From a checkpoint of a small transformer trained on Wikipedia.
Training: a variant of Muon for these matrices, 166M tokens, 5051 steps.
Each number is 500 + 25 x the weight over its row's rms, rounded and kept within 0 to 999. Layers, rows and columns count from 0. Numbers have three digits each. The size before them is the row's rms in percent of the matrix's.

# up: layer 3 MLP up, 896x224, rms 0.0383, rows 510-622, columns 112-167
# down: layer 3 MLP down (transposed), 896x224, rms 0.0346, rows 510-621, columns 112-167
up510 121:496524450476526542526557485493506451497535490475509456543513481454518498533480494516528488499495525502489530503464469524522518482489492491524509504476509491512483512531
down510 119:556485470505524513507506519531504485463517493486502534497522480491539470495544481487518492491457477497478516489518488515536500486495504514439475492535471501530503476476
up511 057:542471485530518512488506507453497522524503522503525471512522518472439463533490502541525488468524477515479495461500528500510503526492471485502510531497532515488465537492
down511 057:492504522503496472488494458539476440501468469506519482511499502523565502500503464536474428512472510498503497510449516520524484530508512514516506512436514449520473483535
up512 096:496490532503485494519523507514546520523474525493553472518500534500497510536461548471503518526478471507525511471467537502555531521492484529538494488537460492502505504506
down512 099:498474492490477480460511482497528522525464493536526518511527485484444473521469495563506496482497445520522519496517485507491503499534481485489491501466474482440474526524
up513 108:462458477496493418568526525484529517491534492473475504466509522447483489472502503504494491487510466463559510433504497490493494529535502512496489507479517472515480483502
down513 115:551547501497471477448501492549432499521512514489483516536536522527522480461527498479493561562537491495495500517504515454466494497475517508496523520502499507524468494535
up514 097:514503512491481448505489510521501457525518491541485518490501482533507527530473515569494451467503495495489470509490478535467464529459482470484535484489490508515471501502
down514 100:514507533490480474485527509508457504477517513479495517506490491457508499466495490497497526491461524506523499453481528515493488449473478492532446513515469467479502496442
up515 121:521541542508488454495495486540479478494495510511539512492513508475498499541499463505511482471494477486500457522474496551509478499502511551466491502472507513511467522502
down515 112:472537474493524515494470520516504523511471568508518489503484533476459460553510556471460467477516491487521496513488520474513470506504518508506474479542502495471496479473
up516 099:528479531518516494536516496522470470491455465523496507482523475471514465476451493497482456508465521525455496524518513514512455477514524545512503523501503483529501490537
down516 089:472472494473515509456476556483519522519503509463547523546487544498522455514474506542487516484512498475511514509465483510550498507502447466517459499498496531482501488452
up517 096:518547508520479502503517449505507531520516496477518495523468489531525524533512481461476484480508504456531473489534514494521532453475499480500524502520498468561503492463
down517 086:545488482497512488499461472499483469506498527481498501488502522465486506475523485502512464460470521508488522524491520553476544512560529517481448513517505477534534485472
up518 093:508468546493495475511494540476524481489526470513447524516460575541570476516472499500531469508490465557471509510516506496512508504502495471483471500515486506508544498503
down518 096:516482455484464527481470521473529545531494549510545468525475467513470490498516526511517491485541528495506497532448505484480526456545536507521491504505511510501518490510
up519 078:533437518523486529527497531489488485478503548489509471528513516498518490558517482536476512528485476510492558507483506523572509491434544496488501475549472479511486481512
down519 078:486505517474470505539460480475477518506532462491513504511493479484515519465488519474465456492472517493494465529505501482502466523471504493513507469450515486478492473498
up520 122:513477475520482459483510502489453495529521510501497489453462548459520489512497542476548527494490479504517483522508501514467552489501507525423516484493416543481514515506
down520 134:508461540515531499540497489522555477502526515488522503430489507526524485460491556505466505473504474494463507451508478505537467491493493492525510518502535502521500509531
up521 067:509501471523476465522499524508521447529503507497533487470487532460525495533502505539482436508466504452512519491517493463522465486453469474498504512488514488508483518542
down521 060:516479522526496547465485528483503548481493459497503501565526478490485466513483474489520568454490492492519490462514483548493527502485488537526493478492478512446499480435
up522 072:487512498475512527501528489498444496480524460493521509507463519501542483521527527512516465492500510515517510466497510471506472489493549494516508496507517494504555500515
down522 068:498476456462545512510470471491574510474497520494535466521461541493469478479470501471518536517472451522482555534475499472502459477490490509504498505464510493520539482492
up523 101:517493479531510490514508471484517482500524520548493479471483517522497496466462496461514528517536503523471525527447443552527505495546507486483555531531476513515473454490
down523 101:465491495497492512536520480524477489487514495559498493512467455518523479511477512496485482469448512503494485469500491490488537474510558456490513498485521521483495507466
up524 088:528514492533525503498515531498521504491502465489535478484485510512492459451487493480471506527520500490510519519534494504467468473482522522466504475480517545487523532484
down524 089:478467502494508509490465541492452496519457581474516486504522531496485510540508473540499503511542465513484491465508511476510511490505485464530499477494521451490491438499
up525 077:538496483466506492498469473463515497477492527554523506503486547473456531485507494461541531449505485522515518536509493528534530530520474502486513531521484553512502505549
down525 075:532490521520464464499504536487449481515487518481489516487539466515511545505487467487513477490480493486484486493529490506455486456541500505468461536515495465538506504507
up526 075:510541501474455520486503465454507503504501508508477494492481497525525484509543532495508504475501513486483479500504473532509481535528496462483505540485501494573463509527
down526 069:500513525544492486511505504515493527516457487505532535438515499487533517472484516522498507501480422481462485538535523474451490522508473494481521496505468515475497494501
up527 103:483478482492497474504455491522509511492455511505461481480530495474522480526473514513520500489505555449546463481461495506492495487514493500500507497520518478446527516503
down527 103:489470554502519481478534486512497493524508510475494496479450472516525526507515529493500514493490466515505518486504484500500500526504501492504493484479475520491505486511
up528 103:469518490512533476503505525497494525472507513513544478500506526491489494518493492497510524489501515522543517482488490475495486525476497500461527504547465487475501502476
down528 101:505471524503454532497504519564543476494459440475498482498519492448505470478508506500497447483518548517445511506519501505493496507548475490543513491482511539502484523504
up529 075:531527509519499516519537464502552505458513518477512468475447468522519568518503498434513464516500469481475490494491486451487507498560475471479523486540482523483502493509
down529 074:501513496520475471490479532479515489538475462523489494457487508504548500473513493489497523521514509505543462498493502506472488517503454545493501525498535527445523493499
up530 110:465465506509556502458561479470560510527517508498461508516481523541498496491512521511508510522460548470509501474497537453534530523483478505515492469527514464459547506488
down530 101:533510539484524496462452489493501473498507527522516530576487519542495531509509519559488522538499485532466505503471479505519488438459481489522465469502512483503479473468
up531 099:478494507518477506469426488465510477510498493551509497513477517493532465484507511529523487542497527470466518525518497505532498518499487523480541469540530488478472491474
down531 097:555490492545536501570511487516495497499488463484507470479469507516465553479497495498493477534508500540509475486500500484524474551488511519501498497517493524490469495501
up532 068:509493502470498474521530497492471487489507475523507510509517496492478520517489460500493486481487488526505508487513450520521490567526495472526517503473461463511508523520
down532 066:518476469541475491459491513495484464501493521459520503501468507491523510489502505493520465466531552478491510509474505502506487518504484540505468504552565494523501488493
up533 079:524497490499526500491504474509528482475511514479511476498469521495517498488467488518498487469492482508485533492521458510475495499457474519497550443494514512487425508474
down533 078:446509480480496469543519532500477502496507494499479463511501500468518522497491487515485469515521537477472502513506499483473483477456457496538474512452472511503527504511
up534 093:511520524513525458465478463546439529502509482497535498497479527502491523518478534513476503477497507458488486486510512514463496502494515446525491515500523487518459526526
down534 083:526492499458484507493488542496530483482479523535544539509538496499472464540523506514516534475507523520508509489488533514544524507512506545509484540482493484485553486526
up535 075:563481460507458480462547512519511523446508524505517504503508508468492499521543487503495521521475497471500505519473441496451493533490528505476488463480493465533522491468
down535 070:495491525463486551519492514469512443493528496452469489494515532481541497516477512488500472511527521520460517549495503481515502522504505478522498545517531492496502484527
up536 099:527487491468518520504503511509491477493511541483494514543522497484523484511460467528498492531505521486559523479530471502472475500462457504493519545500525524458470523525
down536 096:490510516498513505511526500502449541516510457494478527493489433488520500497495509495481523478499486502469516464508476477509478487494514520533514464519475523480510565475
up537 066:496506474540483526492495474523483470490500497535498504490494536488515492477508524507502507532544512509505487496465522504456490506461516487495522472505545506514502472519
down537 062:513525502473512492494487487486508480447522531524504482453441504550536514566500521507479504532524459484515491468515509550534502522533454551542453503513486486489512494542
up538 108:572503499493480506532542505508464489516541494523498518467509524503528501523527439497487472542484473521503478551491522480472491521495510493479508474514515553527492521501
down538 108:490516500550488442538524468551478557476503479478503492467502503482553535533503479526513471487529474497473474476486505540508480575480537489546493530484518464468517501535
up539 094:490505499498493524529509551485528467473522498487475505462517530564502506528490520497485525494479481480510515482530479518477478508512529530473510500542484510512460523488
down539 091:490493499492516502508534505479505493499461466480526476530492461454502505485507527512476496522524514532527477533512534461531508474507528512522468492521501529487498513515
up540 105:492482489475476524474494511470485537483543502525493510515505479490503484486449520482493488494509530515492517540502559555499499490511536493510509499478490468481460502515
down540 100:492487489452485505475474512523550499516496484506512522510493447474497499475497507500518478499546486483482489507479463517532494465486511492517501441494477494525523451464
up541 123:511503467501478476510499504494499488457489508524522498455477473497494503489476471520474519494540483440495500501462504454482500452526517542541488506489559494518498521486
down541 113:523505499542532490523522507449509488491522507477453489542503503529459499507514499493512500477449519487521537511514468517485487536492478514453504507523471510464516517510
up542 159:526493500489539502478466492549499510474545485518507486489472496484487495509491534504510515522458478497487516492524434533509502538460489534450509499563437511488523488473
down542 155:527493522551499469464496480464497540456502507492507512481516505547489459482548461511471478510483498522513504514507490507536527566484511521468490498525467489536500521489
up543 100:499496500480493492523446509482509537467486494504486516564491485470496541515490460509500504513498489519483494490549515512486535499552489537535482513488498484485510521503
down543 097:503527510504488541506489464475507480523482535499519511553503530590502467514530491451441516510487526525516530507493494534507456499513490484468490456501505510495511497451
up544 107:493505508471539509508514455452502519523478501511501478455513525492519551502505494504482499524537510506518562474515483453504503492510514471545513476513525445476483488539
down544 108:536505481487517437488527536501473553515506494501515489540501457454522470469532466490500448506519501489494529480499500524469494505496497514504504440487534487533432490486
up545 096:530440476435477499504522514498499504473510479498498488521501539492502472482488485530504502521476519525510536493504475507519489508517523537519491482494487463490482461509
down545 089:492519539533505499505495497466507460500508505540472470509489501520447507505504538492491543511533481496507537516482489524454508488517513501490507511559498505505561486533
up546 102:557496480518529556516518438470509501503538497478487454492495510506518538496493493487523460550483510498497508461509503486477494515516508500513508453475549502481548514469
down546 114:491518481467499552527454445465526527484497526517489511448504479482495528482533515531517470447502496482483520509462516510500498473486482529532528492517558506486516485516
up547 090:524484562508513478504481519497553533495474458501511490490507536473489453489444506435494493484475496479496515464492497480507453537515503495544548539487555520519528487509
down547 090:506495480485511528495496473522523476452497531558511492532483499506503486536527503505514476521469478522509455505511490440496497517515538513488508511464485483511454484462
up548 088:530494545513451514509504507526495484445510514501545460525513518468511503560439492448516454541470532437496541481496513512499498486476503479497500470528516465526537512487
down548 091:494468511506498549539493450508533525491483497529453516476466520510490530471512526501481468458481468506489509494523448480536488488459499500536501504449504510492533496496
up549 076:558510505486537483495524496564545509526464504514500550490481493507495476539500497452523510479550512500515489515467478484491472486491528490524492505503468508545555472488
down549 073:480463519542504506473494533512498474492522503484569499514517561503452519502518478497478516441524493482498482474492479508482502526479497497484503500510508544512515516532
up550 089:534529468518480489518479519478503427480493517494468498498521489507544477479499531503486507487494506532509496476484494511499576551487462483502532440522487481450504492469
down550 090:514491477478491559496472481510486548486484464502517453482491481469545497500507477484531480482524471511492506497440457497488525543537502514523500507540504525472521523476
up551 097:477524490476503529502496465499493496480529484491526482532512479488523468477499483502489507525485535487499516421499512453536504503479520491526543549495499448513469500493
down551 104:458515480522472506530488514531453483476533494498450526452485471490506541492495471484476507507495524488495493497530467498468537533531503481522528471506526534493474527478
up552 105:511434479499514491515489508521505476495490550452513473504471562516504467484493470511516486504509503501550460542518491488467497521505449483471469476524532530517489504554
down552 096:491540482499497515513523476498530465490478474511507467522488467499487484466465465510515507459515479529543501518541540511530481473445534494524515502481494495565486516507
up553 126:486493499477490534524526456514527501526540486525503466459459525506504466469488508511467506520510497503481486472484506454506505518472516499488495545480487527491504429496
down553 136:512481502501519478507516569494457505497449504445450532505517457492495494528503517481520520511454501462508490493482487543468491479476489463451491499515485489517546481487
up554 082:504494484524484505523473515507480489486500524504500455501515519467524481499495516508527529505482473536527522501460469540511479488543561495491493507502530529499518495525
down554 073:475503540504509541539511481474493514482522472500515531483458506538487482485471528528489475518494485481514468506496511458495484504504529507506502487471523508479519505523
up555 094:447485481492488509499489511505468496480497473517493483556517483520535465503507542501486515479467540511516521469502486496561556507500503495514499493544524510520470496507
down555 092:526535480483465501487470484478487550483489522495527470515476512503492538520485520492506521508457448516538500507457494472434484450499490483483497465466506495479469492514
up556 111:474492526487538468530535491494463535533495502496504492529493500475534512476506513482530549458469474488525471476529515522473542522508519491440488448560488483497496537509
down556 114:495474485520515483500481487492483495496479510500501522488508494510503493514574487490545529502468466483483484475462515528481480490546493473498513491462472488460515448513
up557 129:514483518543465480500498462475498466479486506480470529515462491503545485514507491468503477520487536466518532503523420503509494499444475516491489546513492471505506504462
down557 128:461540510478469521526511519482457490492510525504481478514494528474531512481517567532496502476533518502493489469542491498502478497475517483478554565499508527504484497500
up558 097:558494536501502506537495541482515496492539499518484500486452498469471525478480496477493513521481498499517484507497469442509486528461462419514475494518477501532532511492
down558 100:518483511508530490484517497511445527517474494475451492491550468465513518487487489503465513480511519539505513476492499498477494491484511523515510508472486518477478473476
up559 102:524480482474490518512485547546449497491534463476543509525503469492509484523490465500469486523523502473501496494463496499550536476467508485516456481503501526541503531486
down559 104:454499549525465484491520462469529469540480498481456462499486506472524510493512451461478469499478454509518456471492467519489495499524496525487469495522468527474564518525
up560 099:481449517494500501516510508514480489457471491482544497518540499473542495548530460539501507503515447475505509501495495473528498482550494458507510478482503511519492539566
down560 101:546509493466518532527521511472496511489542527501459488506512479519490489503492468512506502511521506514505478478518518509501542491526441565513478483548520458506486487516
up561 107:500520495555460473501487504515524483452482516472531510494500532487472507495488514463509536540491514525531490493491543509513492504462497532479470478546486473480531540477
down561 109:493448478480510486504532506514516537497455450505466536502508471478472472487484506528513500465485474469503511492532534500510525474471503504495472502497494503520448515470
up562 069:475487513537527476492444515516487459504490498537508481533522499514503478515476481459488486519503551522536483527488491474501480523490512520493528491546491476509535525546
down562 065:523511456518493472496529487476490512498515490490518502474523450500483501525553460533521476488508477482506515480493522520490543508507462504522457497467521471474507525478
up563 080:468488510534503461539511538477511514503507467489506486557512512532507520479455530495517475501492507540487515441472479535448524484512448491466496487479486499527493499507
down563 082:477505493511430521447510493501513513505514481470492472472545519521467458459551477525468483533517493503542475516473507500480549502497514526499540470489475511503521458495
up564 085:515506481494556487482527523506489487467544531500496485519511468530499481518528515502537514482551484459500523504441459542534519517469535509491491470466484501511485509494
down564 083:487480506503493517520533520539517519502503476491484508452545513509491549506471493522511500500444513473461488483465452472484460538476461472488510535498525477457540503479
up565 063:468500470473487541510512527481518535443470538492516495499475505470498465513509469485486497524502501464478495458508504544549487533514416501520514525490535554495534498489
down565 058:512508490552516499450510510488509503503538478501449493510524460497503503482473493469530525515494504470555502529534495458446480503466540508530517520500467469475460541511
up566 123:518457520523515472483460540540556478520454533530449484510517500495513523519521499509550511515514476501489498505506505498554505483470461482486563511481488527504463532460
down566 122:472505495479451465503477498505474471492495503480553470539504466477486483526466539511512536507511497501457479519476534509470525476537524491489420494525491553527529511541
up567 106:514489542489506514531506535471501493495496474523486501533518501473521485494477478506423487533550486527510536497484545422511475494488487524498504512515508512453506466535
down567 098:509493467517550495518491492472495523493503491514537524526492450528507467478552534472487514473460499489474538495517469515500477498487485512515500456503512502526529511489
up568 088:472521515509503504547463531520527496503516510513520472496485551491531543492487475486511503480536524522495503494552489513465513503497450496515516497477506517479509502518
down568 080:457505485519493463486544475512530469507497534495531523476531514536496504494479517481476483542504498495475441534490490502488486470529519575495474452468480470518531494466
up569 117:546538496503507511532518535482526509504490481489475524508478490488510520549554524475512546462482460529497473486510540483521526489487511491516494516497495525553500478512
down569 125:480510462496467496509477485541477517492470530520514541509491488496459521500489485474532499482498509455506533471528500477519507504483494485489506501470467474507522474516
up570 079:493486457459498504495462530488492517504521505459537495485513545513482511483481515529485480504503462522557512504493488489483442480560508514503510472490469496459470474511
down570 072:521508550503499446472529513493508558505494478480457484468500503508480493510458495509539514510489488456483508505488528454521483514522492488484465513454524487487546504505
up571 069:508486466520528447488501470483491466543512508497516457472505546501517514495501507506469475488502459507532514496539539501500525511524507505492527452448523489498521500529
down571 065:527530496490537464525537515501472532468500487495524529515460493474441500465506490467509497486512462495483550522493493503536480516510466500483477497520531486512514518488
up572 110:534471477502534508515537514505502488514459494530517491435536485510506472474488449505507486472487494518497498483510494512517513514497499496464479462566510501557477481500
down572 108:522493499497478519529503511472475508479511505487527500525480520518516543486501475507478520493481504535497521501505467469489558497489563482518426501518467461453513515537
up573 122:532512451462499515489479491491477479505540469496518506499503496526504539471526468491498499550552467500522506489530516473512532549525488498509475527492546466468463515514
down573 108:502492473471529465474474519494500488529477495459492467526499507505514546498485531494513489539506491515502522515453499463474479533535452496501530500489513458491524548514
up574 112:467545472517447477503479476523476502480500479540495482536491480481491517490544516531510520470497498512524516462502467507525472463504483464489512514492468465523489520503
down574 116:530500508474504490523490544495498468476488554533442528511491502484474470511522487546504507472475501462516507476467522494483497460507476499553519500502551495523436439512
up575 094:530526432484483470472508491493542481490510463503474500522488505468519489517533528472477506480502496478510526472422465524480503551507469469442498520475482563503589533531
down575 091:521561521465476478526462512471475456539491505453501506496517507509445462489522460474482500497506492500509481515468533506496483542488537504494516471506492533495500487494
up576 061:480462528476486496495486472484544509517504527512533507511558522539494491501499506524513516487531524485478500502543471480532491486534484461514499498465534473503465511495
down576 058:522563490494524474436513496531477530536502470485430525464506490518451524546519522488532512496503533525476516474489497522496503521459518502460460494502503496500538506529
up577 098:510478445512507495511532479500487512466500529502473469520481507458521544526506507503504468518457444508518534500532541495496496485491505495538530524522502551457471498522
down577 124:488483481518460488493520514517468472516544480510517519479487535516484475494535535488471490545520457484526476486489496518467549512481525506499499508441485502488460511514
up578 102:518520486461479473553555499514461518442497522452519487551514494535506478542451474501479533532451553498511547455487514537449498499475493505497494489463513502519468486540
down578 103:526453502509439452462467517543538497518518553477478472489491518492445485507520507507506492505527487527512530476474484514526523474539473502516507480506498481480496507510
up579 070:492500524442470478505536479486516536471500500523492489472492475492450497469516498484546499524531459507480490498557465507518537523494506510500523513489526547548485503503
down579 065:461563498514495457502512528500460477552508509514525488485495477470531472524510473500510469475484467525526496504502502470508485486544527474509503505515502492513507466457
up580 084:484439506479575520489515516500546458522523503496504509480486525513541522499523498486511471491485469533496533503480528469492503471498502483459494508491492534463496513492
down580 082:485488520496550541539509541504480532496477460470478520556530473499463506504520517479447515501551519456470532517504545488565525493485485454511492518535487480484487451515
up581 081:482519530501512499472496482475491488495521481474539491520536498520500486503473487504507510495500473487507513495547441532567539495533469486548481542512474527483459507504
down581 080:522500512494524454494528553529451468516507528515452507543569458524469542467528502487505496485499491496494517484500527507503500486505527501505510502508502488540507545527
up582 095:481519489509476509548509484502535487459485519507490485534533473487477514520522527474515525511477483515469460518488506484560521491491490497531500495530509520470490484500
down582 087:473498510470557477511531517543477528528463482474466540508469492462543486509552475502544488502502476458500501494530528477514508468511492507483525488516492549519514482521
up583 071:518485523518500517556468516520496489490470481519496514490543519506531501498518532560497523494562515463481488507483494497533531475474521540533533500494497472489504522538
down583 064:519511472490477499468509500518476534475493533496559508512478488498455500512489547516515494471525515498478525538522518475478508479507512542518486505480509492511436501472
up584 093:531455458516526492436460541478543484491529501501467497499509523509517488502513534537529453489523506519524554499519542503471491430520519502494535476465512492470510470504
down584 088:504572526423479510504505501535487507466523497500487507494481521546481507502516493479456474503497489483485535476534489510507525533495475486489432510511503506530518480483
up585 101:579503511480480475515527523494540542453536500468524497529541510522519513494477465493538486550515524507452530500531483510501487490498484477476481508491530517462507487508
down585 116:520526457515504508502499470496500506525542517513504509507503464476478482527537469464464512489540484488503459505509494489478511502513482489563496534513488466478491496490
up586 125:483498490485523495522483530450500503454499495477544508533533449526483509500494468489503492510481509478513547523544484556502512544492464510484525526509487544546507538507
down586 122:507472516532505500483506545465493513474492516490507507471490506514467522516481527510510520492509516462479528540466472491491503499501489520478507494545507487528540510498
up587 109:508485549491563489466483489496543540537491499515483479534483519549484523491508503492550494469478524502524529483449495482523498472474448495497499477494486506540509514496
down587 125:479519511461470506507534510490491518527509488506519468498474515512481513494501538522417544471489471490523491505498456512510485507574503512487522501523497497444494531500
up588 104:492519471513471505499514507475489440483491478490513513493496528527503519455503472452485482508460469515524521523504525510496442478482454466502505452486454510504497487517
down588 109:496490491503459513474462496518508500480490503497491495502508509489490515508519483492534507490502524515482476507494585474484527516490499491494546483485462552519506490497
up589 091:498455473449503538494499476507482505479472537527486498495510520524502423521511456531479515494517472487471507465520485532495476486542500510500500499493523490481520476509
down589 087:518511516537551496565498498476500519534494489531446516480518491489495500473470512469489528541492531504507555515512553486542513472500460485536494483532485475551488520504
up590 135:481481463523509517473488445463437522492540550491536498499520473502480512471480498453482499493485519517512532491489440501467496504515501477523519493505480485516467519538
down590 145:530498466474490532524463506448489537515485477464488535518478490527519493538493477485476479526509475486500532503467525539566508484524510514535461471492508489492520482511
up591 133:460476465501502517463495475508486529476510510507517488515440517530498491481486516508521468535515491571504519542510479486512468470470523523483499502445507495536518509513
down591 133:493518517506570526503473538487521477484455509566496464503478514524494494501492507486523514470489510519519524536500535444501492495513480482523507459502488538514510530504
up592 101:506418461471476477478507515522514491487530510479497515475466512526485520528473476486519484490467452497470566518520521472555516519491457484500543464561498500482534483506
down592 102:434493529553488496508498538484451461465488502491489502476498513456509518497481462551471490467530504504517481491518510497457517556494500464498488486503520501531529487484
up593 066:539501465541495524499542471477493491480525525501521449512520512483532475484472539531500503474464491430475521489515498513489472526482462523490524534485503492512550495495
down593 062:489511489474460506470509501495495496483508495505525492513471504536502483477535466529484482490447477478516493475499495458480466482469547478505514507525512501521526501476
up594 096:463487525499489521511485544508521488515496516511499469485490500468528503475530473476511492509481544524531470433491535514511500534472446479498484500541505503462508501487
down594 086:513477519509482550472513513476474533500461476483508520531519499442517529498507524466511447501518504508521540501536526468461503516521500509491503499453517513494514455457
up595 091:540460520565515474514503492502480460490472497555517509476548480469529491527528498490477503514477500511496508467497535517474520462524533498514497498445498490537508506503
down595 086:478493540507456516492516551485474471526539452479502517538416546510497518498536495518504481479431507502520504490505484495535526524486530449499525490502511523521525510477
up596 111:502492502559471493480477489529488467512544456493540535537498546525479481509492514488542483504564477502471451487491475531510479533455470542488521461474505490567550494462
down596 114:498504508460511512498531489476504454484536486505472490501458508448462517488521516476475495513513470497467476501551558438513490484499544456516517509501497530507490522519
up597 103:492488529482531499555479504486470500443491500557485510499509509457491513474503537557522499518504487536482531507520485516485495511495469530489528489463541472488498517515
down597 100:494508477460487457488495509512482468514472501469510519514523458515522475524478473520490510503502517479482503515515493505544502474486570542537517526496464473531496495495
up598 099:501521480535529493463529472555502548489519504478519431491493528499550547529498501458489507451495489468517477498492490486524496518508498496476506458488475456498483497493
down598 095:525519495501481455517533534491516499526476517516501476508533509543489490491516495533479556529456482512467497503477486489516460491498549466493476507546503523506528505487
up599 064:478560488481452510485502480498490492498525501468536465513502459506483465541441529493523446478490539496494502478488453514498470473497537489491523501473526482536514483521
down599 058:506475502506490450523503515452508540499513515521424493501541553454498514491519507543466524493505473455527523485481523508494507529517486537513480506527500467468477503484
up600 103:495482485522517460478481531458513534534545473515526484461539545508505522542453505506453531531542491512436496504468535517478505499504531492476499486482470503528526503491
down600 105:479480515475486545522487493514474476502510457552519472516472402511502505532504513521518519488494520554544487520509465517489478533478513499545508510476492491514497501473
up601 089:497468481519510530536472525484510509464531512482527470517512522506484508448495514475540477491536529495531462492478503526508479490491502503544518472498506519533488452535
down601 079:532509476542540512542522497461478522469482502536509470479506508498493511492488534504487452550495494517483544532557483474479475496488464517507540516495541524516512527495
up602 113:510498499503479494518468528489454513462460539485517541482493475534539513486484469481496533502495527479521485493490499478525466507485529499530481503496494495529498499487
down602 114:522448531476500481486500499522501535500477533487485511494509505519505484482531480485539543474500520496480542486533479452509518490555526511495525477468476507504494526478
up603 080:536510527486484437501514526560486475425508505495539517486462529439516529493449472554505507522521522495496474512490503488545513491484460474485521495499486513514477536452
down603 074:474506514477497491494496475498464472519473467527485520495509472501534440521509537497495513481500530482488512504492528526536480473519489511550483484479501531503547505518
up604 051:510493474461473491535462487499478513525508517496538500579482497484528528492513503482503497459509505538567454512506501509538488523526503479558524455486511528492519467537
down604 044:476527479503521476524542477505519524481545492500499516461490472489487475483546503476490507490472458531461548520534511493474503502468496532428465522508510530551509520477
up605 084:581516500510472486467517467503503478516519494463489513498511497479505498500510498460487537533467506489472504475524536537475535529532535495474503496524482493464495560494
down605 084:510541501539479528510476486508530485516436535492480481519484527546513519465502446503498503452520487507509507485503481498547480528489478510531531526511481487489506488527
up606 115:485458518483498486533507528530513498473508456477461477502498502518494499525558450516480463480486477531487469436509469496444525485532500471547469514501539536473501504517
down606 123:516491496482520508498541499507537506484475513473499499480510476500508537495458498474472473503510486531504513477502456521528506489473504484502488510533520508484476507456
up607 118:495532505469479489490464469492518502445475534549500505504521474501538444508506461498544495513498472462504458506495517484508512537505494523496501515496511491542478494492
down607 132:523478500479491495486526505501462494526504513512506519497484503535510513522511494531479507459522479552479506493481480495492473460479495478500518446483449494487534492495
up608 102:475518487510542525534466486520459499494519481460511495526474515484498523493485514458503496467500516515541517504481507475470510534483549503468537536511447496511561515499
down608 093:482510514518514449509535516521476480523484513497481492442541494535518495472519498515477461506522518484520525513546511481536506485516512515556503513483493489463512543532
up609 087:522533524546466498504478522504509468491496477511538450490551530474523521527485517517511495498531517470521526489477455464459484508531513493493469490498522495542494496507
down609 086:481484519462482479507517476516467479506511502497491576529542491491493499516480483481510491490509518473525504463481500521491455508457513530532468499493453446485513462499
up610 105:522523540519535537514489459482510517496460497475526473542468473491510479499510485462488503510499496516473505485518512500538504492478471489502502525507551496460513527534
down610 110:532485504559492502501494499485475491501579536516516502457499510491479558459514471525506542477481487512519496541493531529518501538475516464498508481499495490581505470484
up611 057:487483515527500470547486490461491509545458446481513477542535524493572461466531473478507486500538499502463514516502540477542550495501479490502548511503480476512553502504
down611 057:490477530450462497490509478511478509476503528495521506513482519482498494528431532477514492493500567518512483479486498533498497486502493526484500502461465525485537543478
up612 058:500479489472499472533504492492527516503497491499493451499529496479490503533512532514522498505501480480460495470466486537474544521454510459538527559507516492519532513515
down612 058:499477519523501546529481483501444494491523502547525556505487453473554480520511520549448502450434533516485458474489451548459503487506528521496522506465512522479495504501
up613 082:528483468511523534539488496479480494507539533500533505507507505499529526480486475457504490528523492506544507521520555497480518468474526465538536518533476486534547499519
down613 078:517508505441497490547459514483532475502500508571520542485470487481493513491514474487523487475515515551472480493517523525491534505486458457482500475537501480490529492505
up614 052:488526501501476532516490491524479515460498519491516472450495535511544464494497504471492485561544465517504490491470506489517457450521498479470547497510550541503492503528
down614 049:513467469513533503491504479489534574501505466539493496476492497503487503537494527455495473534513493493524499488532504520528479521530509528492490467509505508478460515516
up615 075:502459485491456477441551512492486535507511494475509480502447506472537502484489474429538517484473523469504472483482459504498499537531465506501514474507490476515486533529
down615 073:475501500510497528484490484483517496506529492471472516498510503488489451508491507511484500458484562517478483443471491542491526489479494523522471452478508477500474507535
up616 063:495493511527529498510556463482504470458499461489491456523524520510522494486502501470492513537540542513497464501509513433456526527487554508459513500468469479484512526475
down616 059:478456504474505495502496498493489481508480531472508540461503511519490490505463509514499513474486530512487500480460495489523471478525485573501523493509488455466465491496
up617 080:472495497538476501485476523464486476552522530515532514498473492460501484552480485507549504472513500467456519509482485491470560477490515474524493535545496541503463506464
down617 079:530534528532532520517518502515532459500488501484484495494520480563457560472489567523489500488475518497520472523471488506499471515493497507507513501509458532478534488521
up618 098:509476511486514513471485495542527514518515497463510451501523501504517421523493503506503456500516558476435505490487470530461472479516481485503499473511495491486489550496
down618 090:540503498498501472510526544514511497503478498477488480516509510501497515511479486480533505514476475439516496519503465542498527465508486493486477509465481477475490491471
up619 097:473477552536513473478458495515546503464554508525462509545499488502484480491508510500488519537555515488510518482501501471441518489559546518498498516527488495483483487553
down619 091:477524493518526497455531488539497524488513513458518555478542473478467522455502491509516503501515499478493515478499517435506514451501497471474518487505502494501430482517
up620 090:506517523528525484518489507517438443502520518518516447490517464448515498480472479512518505533510534474495505452526513522458496444499523542485568471489513447490485509497
down620 080:515520490505507508476533523524500520487527482477452504512517508461529517489509507512509494457501480495485507468510473534560489448471495549532488526526453518476487486507
up621 095:511528514513479525484473519511501480495569444510479474512521494460494491474562546494487508520516562496437533516507475510485497480548498484511531561429535488490495478466
down621 090:490480506550517562472500481498522469479473519492535489488524488503513522534459409497531518461474496478496464480490477517551470475535526486487528466481467519531484490491
up622 104:467508544527541492484507479497511589510478519503514482474487542483482496510511484494458502560513484478479516476466476458512456509522481521471497520449526499515499512507